From a checkpoint of a small transformer trained on Wikipedia: rotary positions, untied embeddings.
Each number is 128 + 32 x the weight over the matrix's rms, rounded and kept within 0 to 255. Layers, rows and columns count from 0. Numbers have three digits each.

# o: layer 9 attention output (transposed), 256x256, rms 0.442, rows 99-159, columns 64-127
# v: layer 9 attention value, 256x256, rms 0.333, rows 100-159, columns 64-127
# q: layer 9 attention query, 256x256, rms 0.268, rows 128-167, columns 64-127
# k: layer 9 attention key, 256x256, rms 0.26, rows 128-166, columns 64-127
o99:140090144174155145117057225144131093136093081153133082127060110140066148095118156121091153106159111152113147116146203126093192091125094234160097149152132135208163086114127159144124125109128145
v100:127079148150120199167118107153134110060098100130075057118131132117111158167159148106099112126124091133142147137107142154165182135051141116176118134107122107099133062162149123134056115064111112
o100:097138126087133086100196171119117159144177160109108152075117124102145115117112160171171129125104096088112091124085126122110081139233181150152097161099171077129045186120094145159215105161134083
v101:093141116112157115126127141158140146113130115157135167117146077081105135096128094060071178150150049181137133081106184114114175081112114149136124136162108091108132122113140127082101116155098146
o101:171129129130158111141166139153117074098093148096125048139099094154146106125104156202127067092102186100122093083163157136070124180127157109127090160070109175167124208146136151156132193121142161
v102:163126068119144110126145069107124118122113072074094066139181116165146114139083141135203097124229144177073114148046140120087183178087065107212146168056085099129051110111137160143178122113141142
o102:104108180151115123071113168183073126110123223143143122108142109105161099072174101164080204121058090146103129126183110116222124053094159088046141098147128124163237160117125085121122132118129154
v103:104043135138118149154133082208083098178100104064087118098134078133066093118132156116123127125041197138180107169086128157094102094054058103081118204148165055126192119115071078085160062104131101
o103:115234099158137143207139131080182189085210116200203162149064139098142193191087144146123149133153118106066189102091073117217133134156166109129132084068104120148097104065140171145054178117078157
v104:065177108107170180180120137157092128148121137118171121147166136072140139054131061065100132086138114151255148139145157090091097176133098096110153169156136122123195117199161117087127090162173096
o104:231122128132088110119095138117125130114097077145122121140102081149138189217076156154203111159107094087113130114093150153099172126140150155150079174078127150147073100067125132195133110152133094
v105:191071111171230143144147146117107121097124175137120115111140148087115124187077132165111116152100150133137160130133198105134142152141128190103035127097059113147128137142101132096053177108172180
o105:149175130098091111135086072160149192127169044110096126182100113125086166082103087156136142098138115157104123139093162148134144112179104095137152136184151101090124109123196123133178092161055037
v106:141111139044186094177100146108149081125076120044146159113083186095125191070130128079115069081070184139116146102031104142150148153132123131095090070163113177118071155115214112110157152104198203
o106:113133089168099172078144178149061116145139118241082050117194110176170033128145145129133150160127097184161197162222128153111066123077083094157224174113147105104210105134148140132148104193146041
v107:165123128179183180051135136133101170083157110143106076152110107141167101106180158107140112098154120102151127096142122152120194130136191156177105092166136149147197117139071124167168105121151105
o107:075092180030110124219151064159178130159099158156126194124188109143041110148087077147123186136141140119143137120143124108174028151143071161053156153081167117128083101128161157046102096144141121
v108:172137128161129137209078134087081114109045123130034075144146146041086103133092177079145105060090074097127157102093149079147108165134091111106135150142134099108121169059180135120181075155123106
o108:075164073092147053165129152122167144183139108160152112197110171203145202114133046109162170136115120132127133140194089156115129093114117143149146179139076129138144086145115100154078146107110132
v109:135134177144105091107107168124129044122107112073075103088165128113105078084132166151092086089103100129094192145139152097115122094085096101167111118120183150123106095177113083096139136134125086
o109:153135065196135135161103115122126170125150165146164119163112152175145197118103117104158209162157203094123102143117141170182153157095157146124143153100109126137156153103154155128169100069075145
v110:113093152127112125129078113106156106058119081135187110070122208116081140174083047114140137172091081146115129080112095077141144161110151125103134132135114119126168067089104154140086080144213126
o110:158139121083137072121144154120117141180095137073120166137132058062175145113103164149130132166107101139172167150109207170130172084155132144191179163127138166078148119121027117177149202065101060
v111:097149126132109187074121119145061135145114126060139135092108092166119168131171234104105110200104066089145132100145188075114147183150152105089095142137135106196104074074110124120145136147095126
o111:153111140103188087126090108101139151108157118133145141166169173109142142066122041147122142089137133129095123206101094144153104096120055076148180080121157150111167155134149109136111107065163129
v112:123148173141110132087096141149138137158162155090101104085090121072113200134078142148179101112171074160157135087136186084122116197098131112161105160099089149128085129224189075149130094157171109
o112:096142089125068089118105108102098154121148090166093116157125112140140137130167149129060084158047165094136142155101076134205117076158130149115123101196158172099151194100099113095156088172083127
v113:079161117088112094137111125120128095132122103103144135167076183133190126105168147163128049165129060140127146142132061088182118069125117156179144105145131151130114106138089150105156125107161167
o113:124093095148140145095115093100164137121140108141086142094146121121112112112121128086108159129128143112099118139113171183048105134105124107087185147152145139130160134138163165177111095154114101
v114:087106084102098164159139077109079079119111083097148125190117184101154219099116172148104120114163143167131116107140167110149146173093096083134169165133102116094122152125069132143108144049141131
o114:179130140155176123098101118178184141112155161088121121060193065127126103153132108141119119192119146110102112131097126216093126108208224150149152076103139145218129123120183105068145123110148145
v115:107085142143152113112120072141096165117136071156120102108164129095088128150164142087115132039129122110058153098118150117148166088146123087150180137150142098123104157149126113091100090112109106
o115:191135123075159149160131088067175106129127190067078119126165155162092111119122115093138148176122088106147084207136136172125131137157163163068155178165155107115127120169137159135141110095159138
v116:136138053116142150111211082077164064154130138118086125078180148154099083118085107172141111077057136076097147169056148114063153180180082126125184191185166114171145143055172204120125117074032163
o116:165160141138116087114125133129095148152120121168188076200019089086156151183138115090116148088114123179164188118216097142233176098061091168187107118045136102171171092165092059046085166133142073
v117:134091180090113101176110106174119194150104157107142098168125160109113168148129141127070152087108108157117095129034153191136133200144126075137116095108121152177142074049106107135154003126169149
o117:129169100150128196061176102090154126105140135131088178121191127108118121087104119102150109160086145099139136154162099122145115056135092126126128187156191137116156183177189161155138197102049143
v118:141161117127093118095145154127100119105113099116115124093112179108125076146095127114100163118147142134144106149095124202166074120148124137153127132093174114105171113054147116216136110085105091
o118:124090111104121173181116108101111117156100097155116117126120112167106217120144130128149097146147136157077130052144148083123128134094137134097152155147090125096124165153107129124124138113081159
v119:146148166164181181084132159172161121144105136121085166077088111100125141055125176188133148109134150137113054162138167164092111153148095064106093097107152125109144213119169104112109033116090113
o119:133124085092082125177124146074120155141127115184181130214121139142099100111148115082110088112168123087111159096127115144154188165084121170162165139144142188168107118118090188186139207117150138
v120:144175147090090144112115203129108115174188127117136117110155127058060090131186143147088108130113062102031149090109150102128118165195164072117142100133140149051170115127080156182124154126132110
o120:114120192150165111097168132068167110083097114114132153226105129126153196105072135097172097080187176122160070165171134185081116149082090109102143116132107159219136146085149155081085139088104146
v121:169137083189093153094097135172128099153052126177157108099142203149107148088105115118095154132107211119125092143137143185081126092175094105110124127154093114103090110126117108125133180161088090
o121:137125146055130098178127157029184134056184194138120168157136074084127085131156151118115125138120068139185137114101128113163082165081183211134119087113131123191195096102113151106140118097109163
v122:093051083155133047156131173171122175126132171129137099153067111160117117198086161155169114146114139128148133139148099194091129144133090111103171101130094144115104123119167168153157093199156097
o122:103167160120141198119123032114074068110113128124100145143135160129123137083130051134116159111153143116107100128067140086117133156130137111150097153160142134129093136107077048052154152095081089
v123:151118108089128084071142129181122179115185126187161073173121113070092130091139195143132085066144115078107132148110125103098173108135106116126130133098180111136159170115140140108147138095092126
o123:085195152113110113086126069116123112133113155050101165098128142179194120120133088147144113160100190165141110119096078139095093100139124153170106142114145105093066123155114145178094107188160140
v124:065117091076161164106173113121173097089163140101132148151166153147131105144119107069121203082162142148112111127147147118109084123121131156105140152164129049133135168155130102101114142111103141
o124:130161150163060083171082150120067130180108083156123124108058099089142170126131128131163092154123097118103157131218107149120148184134151105121150110096131176114134115127150179140106129123144098
v125:121126081195155111083117157096072102129180118174054067150138117151138077185164058132089110096164118136066169158127131123164121179135151083085142079120140097130159122121110165104135142143176119
o125:111140139149109099130079125158161126092165095070198184051066173186076238112097191110161154177110085137114026131188083168133120148094093169163206212146115124057111135143096130157114162114036105
v126:085150086187141191145113100118145127114133116169144147085127123101146112127168164180232090097121145130110143113101195127103124137208094185102074145168121124096138104074157095080118140045135072
o126:177108196113140089132168161143124164129127150068166097143139126071123079057096114101053167111160114113106098133154118150164113139074109107180169118095077112169128143177131148089161131160110160
v127:199151128100076150075123151089157136090122131092118159111094072099107139162120186091135137130151090113064123127116157125134128061109087129078100188145192120134070131105191065108089116147151158
o127:110090113149148104158138102111060177150152112184131121152150116169122178106138065199113168122063117196145142199148089127161125150136151110110154086093106183137133134100137135068170118154094134
q128:140120102127126129128139125129133131127144125166128127117149141124126130126133126143157139112135142119128143138125131123139114118109122113111105135156114122110146145131106131130143119130114112
k128:117119133122119134116123136127116132131138135114116117142118129126121136148121146139136136108103105123115143134131125131116139136126117119113133136144129134154122123125142122150134130126124137
q129:157085144146109147133124136110115136112128120138125110103154117149118140157141135131124118144148122135116142161104120106094156155112110139141143124127128141132128127121143133121138129098135117
k129:115134104149112121126105108133132126127138123133088123182147119114120110144140152130159131127133127119128113136101115147126085150118121126125101141102144133126146138115118120140135130117134133
q130:105152084083107121133140084128125136136132125100157125102141122134128132121082167107177100147106136120137120125183168129160070070099157092142115159110132144129139115132097147135124108092116133
k130:174113122134130084139128088148127126118115151125123142136137140126138161129114123135109116141110098127141109142103078101112111115163127120170137129103121123122139150126135140109155141147121140
q131:200091141147102140142081150094170070146130152142188109127137157114124102156157071164131168076150098146136103091129070112176156183159057167101087087176128125068086148149142107131150142155154117
k131:144109091135073111151093141060158124122134125133126118142091106187167127122104170128135127152111073115077173104143086129112157172090103130136174099050168089155116101092130129127138063145114159
q132:219079143208085075143104135121215117122216102125169115080140072140122105198109133154101165101156104126074104092133064105197157132131126085092072160147115138162079178124089068104150177158149143
k132:156110130119100142082121182131163136158170138132100136159066090170177084176117144149129147087096082159098162107216106134112179159139145131100142148038160097109187115100142133108117061185119160
q133:133099206089121144168084136141129162124098212108126222128123127112090044000149135090126130137152149099084172098108195117139118151171121140152109094133178047177107140155145115047146073171116069
k133:129161067127100152152118123127091104164120116081064119117122156118083117082139117087101126121160097139177082129089085083126136141091128182119084168202105136140098144156146089169107125116039125
q134:138124069074127165170170113130132133167121153118166161142123144151143112107109123125092046156157176151138099107064157108083118117112138160169092092088151127198091172101162092095042181153135128
k134:172049105213138127089099170129114134198144194112143153106094108169154075172121156154056102090187151145106103155131116122116158151168108138196127136096153128155134175127183123140076090152134126
q135:126164117108057130150150107191129141132143119080136140128145102096067143180072136133106162134111112106081152140098134144130149103117123148087144153156178161117129055121101153140199135059133121
k135:143107145109146132148147101155196139089113204066155195132149077127113120169072129134052179130120168121091168094069164148149169147165153164159149095115137126187095101120194102118115110124179174
q136:148154116097166145096128149111178092099104142151138122116116140128118122064139138157139096128167116157102138125073135116123133136143133123151167126144125123143162116126096125131102112117104114
k136:107125120132124121148113122128109140128127108145122107142128127111113116128132115114124136126101157101122121124126132137128115126128143140114127149133113116120112121125099118143120136115129140
q137:158134099162152149123144147128093130083124118150113103128133141135149134145170098156136169114137098161126153191086114131132148140119141125123138109123131143129149104129121118175134127120153147
k137:131126113149145155128104120179128125128117080111117147100133155127137117144133148130153157111141140130123135112118138140123093160131116106120101142137113113127124135153106132126132157129129145
q138:098107194147146165124156107118094156133096043096046114167155093132162159108128121200120063091129141151151163177094132084094156171104080135147197104075134100121170141122094149106082102142147153
k138:122103177161160189158096119224110147153151104115114135102154163066086130150115138150138143097143164102154138152113152142122083120122134101109114154164100160092141165152129112136120197146155077
q139:190128082153092108077150134151250132092202188106198182044102092108092098146135143093099187169136108081070130109110124152171188100139184064068087129179118174178084114101124092178171166100067130
k139:199097136133085078126106139117122108150102150115161151112121113173162134169092118128111080116087096131118118101139120130119152114159085154151162117074138099134117148138159158113143082122128156
q140:148091126172163112110176092184110117156164109088156135083138131115092167161065196129131131150129181148129031157127127093066125132117156103091133161183109206141134160165204120102153176126124105
k140:137101166138240064094161093062056130159154097125136134129190136129114140155152088108114168122168152152119082129184086078171090126096142167149126163173112231123162142177106125112122141122175155
q141:193175088142108145134120188155100132117136144126108070156145103123159163140205113172146123147131191184101103124099123157190140134175105149089108105160150169123161100123118150121139128155095093
k141:173176077091107101159146108153121130092071132148105098110192132115125168063180114134144156115158188104155125129110100124166107190136119220143120142245167135126132155145127148073124129096147178
q142:096136160131138191194160150091141129128120126139158118151164123111159104155126121114125123123165142111172193119090092153046138151150122094118128150099123127134123144121123127137101106188169077
k142:072094129154117178105102121072114137090067097171108080182185166076171117145097163130145132138146097150106124085138113120095093100126158082131138073104114136155128177117118173171148145183152028
q143:143152129127119185174158178133124116141147127109183148086143128093164185157107155087109204093106079123185148114113133164109141130145095120104127093101076106102069175142025119139217174152095098
k143:130062076184143096135095121145116105177104145093049150157097152130120191120134112167163114157140142166100138176183107135076108122125135139135092144108095132105170106095102153115155129121131059
q144:110101097160098145131065165097120166126134163184156162125075127151136129117177114107101151124148131131171199149114090200104127101203128092123099134111121071085118097094186134192086106130135073
k144:044063189115116137139159109082180154110099124152062207145120136123152152165059154133104116119104106109116146100175136085098142156161156105169159104092162117117151146128139153121096125138103070
q145:106123155147140173135154064127130157161128086190147115206174102132141118106154182105144180040107173150157134079100139128063167114185141096249126105163053092177104188145121110107089046065131125
k145:149081121124138060145168118105195148131118165171132062156143147150139118099189100153046152105153136163128153180121109103070088084198144130189126177153075101158131153138129118079083091124152131
q146:146174117100118165080152161098101110152053171112147199143161089148130198147147140115162131153117136088142129118102162146117162173179160134138155102130173175109095135166143110082184100109050174
k146:171089082134178118127158166137155172136144126109120095129166143122131137097150134149090152157125102127120099162083170123127107141122095152108112179150142146202106134152131137096105123173159175
q147:061060143180148140109094139123144105077076103057169145187139125100126162146164126075083163121152183141125118101111178155126114132113137097172155104069171141183128099136067084102090083152135181
k147:110088168140160161133132105067173146131133165074109177178134114137090109172112069089070110156108111122134199107097172128109224073181126081151159139046170086153089096116186079108117046095144181
q148:087099116108093123110129081097087134074172114171154136141157117132094177094078145133091136093184106151150173090122123097115059121092123112088108103121171203151059159083118076136068177120154140
k148:142150020150150146127129153077103132099097103121088136082137166093118087089148123122162113117184129060179130175070104040088086098108074144142090093185135192109135124127104135151117198131126039
q149:151137117114110126099137163126097164152149152111117112123120100109115105132165110139152097091104090094168128117146161140168143107118158156125138134134128076106085097098083117154158094125070101
k149:139140185148126131154088118134129107118104137145143154085144121185117161101091114100097170109119088149124123124053157172146119126109103156154171147099099073111105149127149099076135092101084123
q150:109153197141142160130087219092148174152082190110151137181118135166118095220156132089105093103084132110161128132113189125103123130208128114139090113066114050165102136209131032125179024117131162
k150:140092142107143164116128122106158097149061122143091142149093104135111106122113126140078177099098159163111132133085098107137144104092108158164112059133177103164125124138124113028105097143104171
q151:193110135112085160136136102150132064150104111151110143060154117157120155142160130159179164084061175138082128150196103123172114120084155150090094138129076141108138128130155141143111133132146119
k151:135132084047126139127144136155103137109134139167113124102145122132180167125145115153187171125159174139124090148132085183101107141191165126137102100106110126145150120113148169156157138110127156
q152:070160093148080158167174121094147106062111125178120173214101169099099153040120139107119168161167170090117130119142198146139154155166173098154096099135191156154109104157111176150055144111144087
k152:086138161141126132146107123103183142131119142122121166183121148092097134126090158124104127152149147135128136159147163125103138139133120099132083133090163149138122124154140137120089151143120145
q153:188163120139092143081217109146149097056157065145108152091137117075102133098161200134140125135109127119125075110092106095129125140144188129083060100181100170155107149120163182175130215097125186
k153:136184112090109133159142105152162083080107130139187143105148108090117174098195146153143101129162184137102098150067118123128129134163122155116074145129087156184124126132120118135124128094131150
q154:131046211115125087110081084097156126119136148143159145193099193133131103104097130090145141105083120094120129116110164187124102158159139116163200096088109140128110187097148109179163148137143139
k154:106021161147128146106162154107176086149155107142085200125134104191089109102082109098102160122112140136096134104149156179083187152146146063117100126022114108074147101102144124160092127108089133
q155:123105148121097120092125169082097181129072071181087090116094112127193059096130146157063125114106075141141109157139132089109144136114124135114163109113117117094134113193153135161127083169122114
k155:108134072145114151087099147111142140123136072157106123130072196147185114113095142113141157108156097129121140080108124129106088137056151133116150123112137096099162120109134145109117159153112050
q156:152059123094104145154118081118113137155172128084144098081122130139148128145105118096167140119067097173114164186118055139156137174092089166153144111139189117120116187080160093073094099155125153
k156:141053119149112103116099131114103128152117128114169115151087098125158120113119120099072177097128061133121126153204093167174058138116115088156148135108115133093145192134152105164097120139137166
q157:110154111118113091166134108152096142160106099141115118092047130109119150127150170171143148140067145050121099139111147139132118129092157147127129173140148141126137123124136138141118145128168131
k157:091053120098144073163133117153175147108124109151131112112114208085153096168094136108113158092110177117170100151117132129105124093130171135082117141083114119175132103106177118076098162091162098
q158:120125148111130149168204123164108104142103126091163172114157123054124096091126158108117141106059186147185087170128105101078188143151149046117129086136108157110111158144152082124132168077080117
k158:153117124131143094142159102124118160054148053131128117140122244103138111080125132167093161122102125161114109148116085121123090130118192078137170127142091151161147148197158160135079158126142141
q159:170163128173153109127108178118073111073192045140064071153139124153123139134146113118125101117125091124109150091129146153094136115154112181081123097100068128095170133127107151097124132135144137
k159:122098141138154181101100144103134161131167113086132170148193099128143131242120149167121165065192128122065123088147140166162156155182181140132170114083156130125108102138124140106139087140118179
v128:158086089184155086075131138133125153106104174151179140168097115167157145138180111134169110199129132106169112100088131134091152114124122127116137140113078149098120175117095157084181231087111123
o128:152151128082130105130123131118064105127179138161084084137127116147100148138039102107122123092128107175097147191167131125117111098113135127156178170146143110132132103102123085166123055132125147
v129:118154073183120140097118081118158144114085128174100127106126119136099160149120155073122162141143173153132123156151146058135133077126106179121098159122119117098132141140167128082133135090091118
o129:158091140139139129115169145100179144168187125127147128129136144157138116136114072171125177035141142140103113098097118154106131149177112129125146122091125113188159199108169093100068114121131102
v130:069072114067099110111060171170073102120116174102172121114168111135147132150155109095086151142118140089193123170142113148186118142101107132156146160153069099089095119137137137176124143142162141
o130:108153162201104088110125160120129153158129095132105147102157093155147084170192140140133128104126128129142103132105108096111139154060125115141091130122185147176092138154157050086142106108108129
v131:134116152119135120127077099127100147182135097132139113159153146161151150124071124121123130155168104131097112118145140125068182131145130160095097111115176120099083068123105141119154190107162107
o131:104103160114135174068195130112144101120134157141187128108113124057135122125172166168123056124134115115153123129102100107162094103139126117117162078150107121124105133167090086133122101138118163
v132:133112070141193087086083140119136162102189072183132124123146131124141126133116126153139111206115125169137145104181139167132117176104108217104135125123138124098115095104155081106118127178112107
o132:171152210114091119125178145157102144116143134110061187154089150120048103134175111116154135115088159110116091133042111114134131091155182159133116120157156122139136104123145137120122181127136202
v133:113142122075191129101117101108127142121138150094159156157125183133148165095114083090181088131081126163133134117095063028129147119143125145141176125074117162142159077140129097105100133115063111
o133:144131183178112138159135098115154125106161095161116138112127117122122090094163140147124162165141145089143123111103119169146106107108143075162085145194110111119141124072173175132158116105138120
v134:173074114105049154134094169158133091139136138135136078087158108156187151148158143115175080172140119200154109122106125130135154150157141100133162068143153133178081135138098181120091159182133136
o134:100155094105165153135160153096097163118140106098171128169149086128160112129045097145085161053105114098140116114157172157147118057119150141097097142086145149110112128121103121151117120076135159
v135:160124130169156117138118047132106102131145109134135121106143172104122212129113153157142103133140133107149134094158099109143100157169098149118167147153131126106160161098103105192133112148202137
o135:136111147120159128175169174130150156091112141133138149149097047140110120164164188106115110139092155120148113075201164126152132154078131108094124111092144039127094073176101155144151106146094153
v136:097111185156180161103129178148146140136088164145066125102196201127127129164160168104115082163155107124122155113159221120112169113127146153114095121127173123114175174118110072099089066096097082
o136:111150089130130144139140103099122102103143112140106144144114113110141144049110096176112134110106164136138092141132094112127109132161166152096116086132102132154136133155118112135132166170135145
v137:107114114099114116147130144157122087104124086074167111149113167093132138092128175130093093150118114090133120106145110122103166174060140091170100124123149168158134139081137107069133085120096134
o137:121173144139104140138128108118120161121131124202142136135098112165081108103091095105101140100133140163095143159107088108121174082134141119139154102122097106162120139164144135203128157140148109
v138:149116132102120172114165095113133158079103125140137113161144107122139103161080158090166133168061087126137124116111083169096130173115143105106098130106097120157123098117141154088115131133169198
o138:145172098095100146142074188115143105095108102149117157099120145158127163127094158157149119165138111174100132202097113111199136054158136174120157095139171094104149140137097170202077124136108099
v139:131119165165065114090137076096085119156161110157164159146175117152147166142105108168126081120161138150131204091136141147136163169135134138131202121105092176067044161161104132117143081101095087
o139:141136095055132091131182196111124099127108153143138139100095087110118112158174161140093124094092052130100088136140131114104126139126150153091096139136105119212144129128094149163120134154114137
v140:083110118156149121142118181120107150073126145142136117069108149184094145117133139116128046103116102204109105126122119197158145073140162083161120134130128140135124130113124110093152140121112117
o140:145138115170102098131146121149150134135115130121125096148134112112136140152152163147148124149141182124097139167136118096107134160145105187084140119157141155095123202147177153117107102117151152
v141:128169113078143103110064131126132081170136159130151149093123155124147118150217061164187119093116163109133194091123113152135108148130104146113128092126115164093140127165075142034142083129065126
o141:066114151129145143114169120108089186166097125136119039212181137166117181135095151161103071122067120151124127057153050109138081132204159156172126174069063141169133221063169117140131095189187105
v142:095082096131155158151132108104098126130166147073127177153147140114128144081109106123175144139140131118203149114131124077145108142104181131124179109129105159147097148146083098142128103113133173
o142:119185185115085200160142172134169146115126067168133098085110159068150134118200168125103135113120130106127123107087095118115154116139087129182076105170126052119139088120103138130189169111142098
v143:117110154161098116078218107158122154136201090064111160137111065109101135185121135138108107177144180169153121125106106086122138135088153106167138114145208055137141113132157147139095111146169122
o143:125150149105117147141128159099129110104064134144112061143083155148165106120231145146139181127169098135075086131159129135160100127143108157051127139147118101137138143134107114107113133147097170
v144:132127104144150161111133159062174117087183118113109164160129098087124163090110157176184164152121104126159092126152159056149127114108104158031112163102125124142027162184085108146158127123132129
o144:110124159120122068186149099192112111161093109168144098141116136153153099144145116113119135106117125099158137114098107149119144147098113139204166130168079121094175116130120168081126096169143159
v145:099150109150133070155134124142174131216102116128111138126137163125121134107170154199133073091110169174107115155139136111120121091106100151137147107135084142125119112105126099100083123078158093
o145:127098163148091100109102134155132089074122111164090099100129145139095137184078151145144168177123129078128151130153127126105104189127094155122137160089125167120105177106086150144121106124095132
v146:144173092139137143159095118152153150146087095104131152154153123104086089116210192115176079158099164116150108099116127180179112123078124113146082122106146171114200127085104135161165160154123165
o146:126058121141153128167133148137148128110199146095083135112096136144095102114101085088057168108107107077126138116142092135124116116108157172108158143112108121093121075154165150188145119105143112
v147:121133170127141074131148107170152133186108093146134156110097137097119152166113097097095123120114100097154148109187128160153174160114126188134171112150168173143092123107162101105130177127108180
o147:139102058128099156100138177125080142171124132127175089126156115147124158171157179173180114142129165157095109118123113116121111170120141069113084112115083145110098154099086141147170091121166133
v148:137152132147157122146127139142119140078128088131128175144152088169138103185084130097168120103126129149129190080120108124117196129121200046134179105080092108165152109131160136126108130131154133
o148:137143040117123178101144144092128105115132195168125095154110098120166144080125112159109128137110095172096136137132129148108070098119111163107082136116152190151141146111177147065116105148111151
v149:134159110143136091064147222116078157112134138207067174117164112147121113114123067164190169071150123149161065046144137153088095140130142143150109116122051161098108132134151114124113179092119106
o149:079114127111120179151122051061113109119105085128140116162133145127157232136135092129148102161104090148095160136097131161152170071138077127111119123167131164087112101139081102041109063154096108
v150:125105193096129162128140116077111150149140121196052139127169081110107106127158163143110156130158086129047147097121094128088146110175131122117102110138113123150111114139098163128144112139178214
o150:113150073124109094086144168215104079067146124104133111113097143138133174148067103120137158094078144142172110161138124107157163088130138166088143115134161165107147135134060135138145146141105070
v151:142134157178065121155194093078093091177132143131096167124160145132099114150148138168079149167116116088122103087202139182145156147037180156129120073185117125143109114116044138152097119089081135
o151:129069082108140158125116173162123134112117097089104082146114142109127152137094140095085128081110163180153107149127134156085130152220123139120163125094163082125105173151090092171173104136143105
v152:119114151161157126144112097099132140099132141150156184131148165090133152113098170028082174093121154142116091148144140179050102156121138153127099160133154140134106168099031114147111154163135133
o152:168103156119143117148115154117107111161142130088117134084180116129105120133110112140114129156122118075143139084140157087156124109125107125135152104114098156118107124088153067103098126105167120
v153:086111120093159103164117156177161122146097123143145125079163142122162139134154156135197109140112220123111109126147099111156159137050122133139112126132193158086092122168105106155067143100070119
o153:153059116112124132151144104089162164169153145110130115153089105100107119119090112119082168131124077127212084074116132147138129096140125085139114168121074043096128171102147109104168113149193106
v154:157141157087130168130098114144094174129177144102134068143124086171150044179124090105169110146123203118110133126103126142122156078130147083100093138109121125121124138143133113171150117135084137
o154:090171103150142079128148113112136065101104114098113142120118104137170115083157121138135112113190130133118161132186108120123122203172117137102116127126146162123193125089080122170125124113166147
v155:109138161185127053062121184065161120176152136137128106094172122137130137147109143110121151137094144149128188138110162144094118145110137166083107131176059153133161141093120146200173161128136103
o155:142172067131073161203142089141137100085118174099076174146155146149126146166118127127110074159165132074114120132146124159097183135156108113138126113149213179120078123160153113070130046195105159
v156:090127089095183128113094108135104093139099132117189173160151118162109120083128112078112169163161144129109092071117100085124129113084101070098054141118120128182092101119132110081138104085112105
o156:113117122173142166143159125089113105094091112130093168148143148145139189186143116140122119109139181142151150085095161198105102097158114136175154118153122088097123077097126115128134160136169123
v157:115137119136097153097160129149140183137161136155127075081127095160084166117077105134136119134145097149090142101159075115128125171182125126092179140152120198101139159132108172122098173121070108
o157:139120175104165188133168140136134107130112166090117160149108114088137094155146097097176150094104121147150130146129111153201106109124132145128109104136138074189072063118158086139114100132129149
v158:108078116060150182204091153169109109148127194171085078080078119139099101182068117127090129188107145131133126087158130173087070063116095141116173143172081140107184180104134114122119107098148175
o158:148154161157163061079083074147152140110152095050149160150198157129161156071111095121184148111119100148149125154080157107136141152122140147135137131099165119161095125142136107075099153198059108
v159:145148162117171118169085128138153132103115121109136162156135136150108127077146140084143143146138188098153110153113124176176156043145100095127084074115133153093188108199144059081179143139085122
o159:137121077110144096121165087116090093181149152145138095102118135119117143062094155156173135132135149129117080124149149122095181160161109099151134195106149066064057155049152153148149149127216089
q160:100201139100122184174113125098084108110126142150094169172093129069136189127083155176164159112127174113080201148073137086195066173061105107099101136090134082133059132165110176162152195147152177
k160:117112131073071169167145098071170117121147143194189179109124203175165180181122131122102177147134160089186158192242121215169079133082117133117065180231091120167097057112165167181190147054173105
q161:089152147096122155129135102126113088124131151140118152126120153097107149098090142121149149108153136106114174141098133125145114149076125115112104134106125126140111138167146144125132146135130133
k161:138095140101109137146130143093143113128147157162108123102132135140119173135147149117133135127122146147103115153138151131151071147124127144124127169173111127128109127119134157153146117098142131
q162:108138124101129136118149103147125093113128134139136127130125134109130145122097110123123104132138129118140129115114120114142102138110108111112129137116113137147110120153148133134125146131139122
k162:130080123110117132146141126126148136102124121150118128112144134140131169129109144110153150142115138127116114129138145125146094134121122141117139139162106131140084144105147125135128121100140140
q163:144110098155080122156158170165082177126124085072116146164154104118102101118148147142147127116167129139198150172146091145151180127164134094149156075155134146133147124094148136091183083115150142
k163:127067116114107118132144153107129114124144127120153148069138146119130152141137152127169160143119160136162075138142126174138078118123129140078146134198088160121098112154171129135155154097120147
q164:088128161190098111175119104120096138127139121101152129178172152121135102135134119174133160114107096119134116136150122115114144084088125130164099165120160151164160138086087104130104112134143142
k164:133131162143121096057111127082089100142190132148171147074139172069098137179106121177077121137130119191115124157113162108118100117116134115128170129120096207191105115125186094112155175065138154
q165:133118182116125108152087076123148082146147066140149124115115107142143170064198065168112091151146122141117110116157125122081154073140111109203149159095091150172166147107061114114139102077133110
k165:145049171172147033159101117135117100107104117191083120116098151083092092088134134163172065092100165056190074117076118130154103181054105092122168107079068091077210152124098147157155099185100170
q166:132072075161132065132125196169139118132093140109134163176116125182125104123161107120131142079099098125155182177146158140125169198078154104146171020130103133072134096121058085111132151168130119
k166:164128150096142153149109150217000183159074150118123134131112108135099084088115171099117121061113188130161134183093123123155104145151120150103182137127118135179204154115086142208135091163155067
q167:088116129126149089084100109161130137117151211144127141141122085024134083083071127080136182113110153154154081139113164058146117119164116117130126107190116187156098126120126135121119149125127117